{
  "d_model": 128,
  "activation": "swiglu",
  "norm_eps": 1e-05,
  "init_std_qkv": 0.0442,
  "beta1": 0.9,
  "beta2": 0.99,
  "seq_len": 512
}
Each number is 500 + 25 x the weight over the matrix's rms, rounded and kept within 0 to 999. Layers, rows and columns count from 0. Numbers have three digits each.

# layer 8 MLP gate, 704x128, rms 0.152, rows 683-690, columns 0-127
509515463509472431467459500502485520502518514509447527455507509474504484523494525472473537494479478504496520502537517545485497522497451515494483498465466496479477503502516502504472502461502517504483466475546481552488505475494484524484516456508467466535490512478517478521506517498456502489490477515518499481507525490459457512547521476551474515543467521475530465506511543510448518510464
526458543504433496531454514486480479529516492533514525454434513478489526478467488508530477498493497493513513500483516479517469484492531499455517519544504539484492466514493473500487502479530529502483502452460480499452512475467520437571465505507516502528520490519461503492463490486477487482490493494520513518471491500515491483479478481487537508489520495489515491500472535518531459519577
469530526500527476498505524538494489488528528533489506506483504465521487499501551496473500509512531470472485485502535512539457487533467505483513509478500489526457474491530475514510515528497496510511481465481494501475572519478514536492437479532498510506488482479524482524500473531508489473501503513515525512528510504471511468523538491496488485516478476512493510504484476507494505509500
523487474493489423482519555491520496486501466497547481518534523511520495476513534459518502485516506469463510490481481488473504505504493494507519481504435559508478485476507512514554480489541490536524504506528502500508468524510483477534518530549505541514495499500448510507529496541494503509494497550523470463499502509483470474523568514473541529476474493501534514543501524509549474523463
513505486486493499504502456497508525512503494468511531517527478514489546489518463474508518456493530445513552502495526459548522534545455521509506474486501519539500534509546441473540515531481483483503499567542506523480467518527482504477467459457506545506511557517503432457486493503492531468548519473489517468523552488467510491515504503486474544510470461503490510495472516490544500511518
492474482501503510503487534506496488470473504481464490526455554450469505535452513522535472522517482493466524528485499471493452479525480518527475480474501507476499571470525505501526509484508487480534476480473526479533544538503503477466507488541498463529528478482513505501486458482493525446487520482521498490496513508483496517473539468536478469487463471501487478519492496515505536468466
517529528512500458492462487513533495515518524509488522546481518511469494537499523538490465496516511502477446550470556498515473532484474488530516501496510512551531478505511493517500486487532521502505511504527504465535464477532500465513524496514500489525526454510494495529517467502509494520490505516520489531543527473514483518513490472526511490517511467469492492503534509498528494524461
485498487503496458557469539540561521507505522472499474524432478525473475483504508483487492441499482524510458494508467486535475529473531520478526485501477550530495504484469538501503518503487476463530504489514519498503514490508509490479503504504490516506477518477511515505457479503490464501520516490462506492517549484520428522517501498434471479529507471503459503506487507521458475513509
# layer 8 MLP up, 704x128, rms 0.137, rows 683-689, columns 0-127
547484482502495525475464492516480500538486471519465477514534466522515551546492509512475486534532511461507519494508458529479508482472484485503496485481474449516468506523497521486474513486498436473513509536553541509520545510531522486581515507503495497482472464461486515485526500490492499505461528471509550449498503491522476523508515482469482507468474513470517535512504514489490467506479
464531512507492478497529486545509468501532529493508541460513512512481476509525475510454456464507535503513449514483501488488492482522501534525487521493504520535484456513471495488512488505468482480476504489493511500520538516495571464486480499478483478497482500474513476480487519457561533568485493488528510568497509541465498519509499459493504495502510525479489550493565502481442507540468
515457508473473476476553506529500488485457494473503482496503495472490468483513520496473512529505480490508503477496486492539515496497499478521465467498527468499546520489488518486538440540504458536498522483486516498480499491505499523510482540514507501537488504498516520488472486512498506513482503519512482477555495487465520468473496495488531514547524533500464532479557478512513484486516
487524466474500500454555516515510498476507507495499508457494520522469495476486487474499442504543533551509494519457488463526525500529497538543506484507481523495520462499529467501482490491508459530523483502507525496461502550516472532528503496511531461499488507492536497524522491514487511514496459528483507530472490519476505495507539514494523500468440544528541473490509467500549485545481
444451500505519472488492485489507530514504436462521475462512519463511512498482523522495575534513527554514535548510496470495548514497521543473462485476488474438514470461473530474491507508450469506513498480517507491453498566473521478521468509497503491489500491490495567507464528486502497470504476484517489442493477480539544518475512505539482477498509533482559520491517488512500493500505
499538487463461469477497493503504493442482529435526528457502499514489516507485498456463519495463504526482498538525518489487517507453516469477487503488531537518481511499477501529463484538484470505498455508521470501485462488449515456473476499504465495520533471550450513502535512512437484501512496530496473468483501500501487483500492442515516471456522496471470488495503506482478478537470
508490533520526508506461561506486470517492474507504500500484498564486479522511481507502511503498505510509484496491482502480477472481506461507524516516501498526481490513484527469514481481516482484442463446506532499469484482537456510467486516491527504566501501503505521502524534477515523472483482472458516513548520537460480485521497489527475474525453504517487540511462470517511527443511
# layer 8 MLP down (transposed), 704x128, rms 0.133, rows 683-689, columns 0-127
474484464495477505493456516474451487491547473505512480540512475477505466500497496477530481488485525493488457473522455529463496524478533494500508528503537542465499532482511517492545455487495558525502501503504510508494510518501520505553496455478553483495558506554485501499514474534521511509501525519509580536520555475537476491485516500524530506514448467470510500479516487477480505486500
499460518533516514472513491489478509477508499498508504471497497480511473507501526463476482517471528530502508488504551495523456537470564514533469442490474509538524521496509432485473524458502509498512520507514487447471462490497528506475498535507522516508508496512477478486446467473468487547526528488525485475511584473497487476499497466562485477518523493498496472579493499469517509555501
552506484492516486505492508530514510497498479492507488512492476519481512519481448496516451463495481527476511539492504471498488492489465478492513512477485490504494542494479491502518492515524463513498467508508452494476475540504502509506502471500543513450504507504508518455477462504479496463514547518482448500481548507495520532509488536491503499469511528479508536507497471499509450472460
486507521531507478461493480492489492526476512513475458541499476476476453545500485467533506462535479508529498499530522498477484455485468521517498527497528462503513543518498493495474508540504505536458486479471503517482522498492531543531518547498522492498504528466550477461497497505488459535501481545488474532449441457445479492506499521500506510481467530473530476468505501515529510512487
479510545461475558532434532513484452462563459494478505502495508451541492494520479481519469491486527501514484517511471550506478494503542477487470463463465527476511508454474512507484507490526518491465497458502497491535522516500469511522534542528482495485523474474511500516472453464481480525497498511525485551463567505541500498458518493455505505509517552516485490552487491467520486524533
509496478511532502536480536529484474515438485526516510539446483494534518506464505503495463503502507453494492495523535490524533488540504512489513556481513524509516514476492533508471487522493538493533474497483535483481498525505498574487470492522486502530521529511508515509476478517535496525505518522479488483503539517507512489523505481466538467508461469512514502520463509470545526522465
478519500499524466523496500517502506496488464501473442498487504508490502498521490487463468550500473484464485478534458515500491519501533497507533467458476511520466512500501499500510462497509511541529532496462487516475493509474519495553501511517477487502563479493538470564489463479459484505504476554493515481511498461501495546488515494494462510500461522495535472507542510480471512473479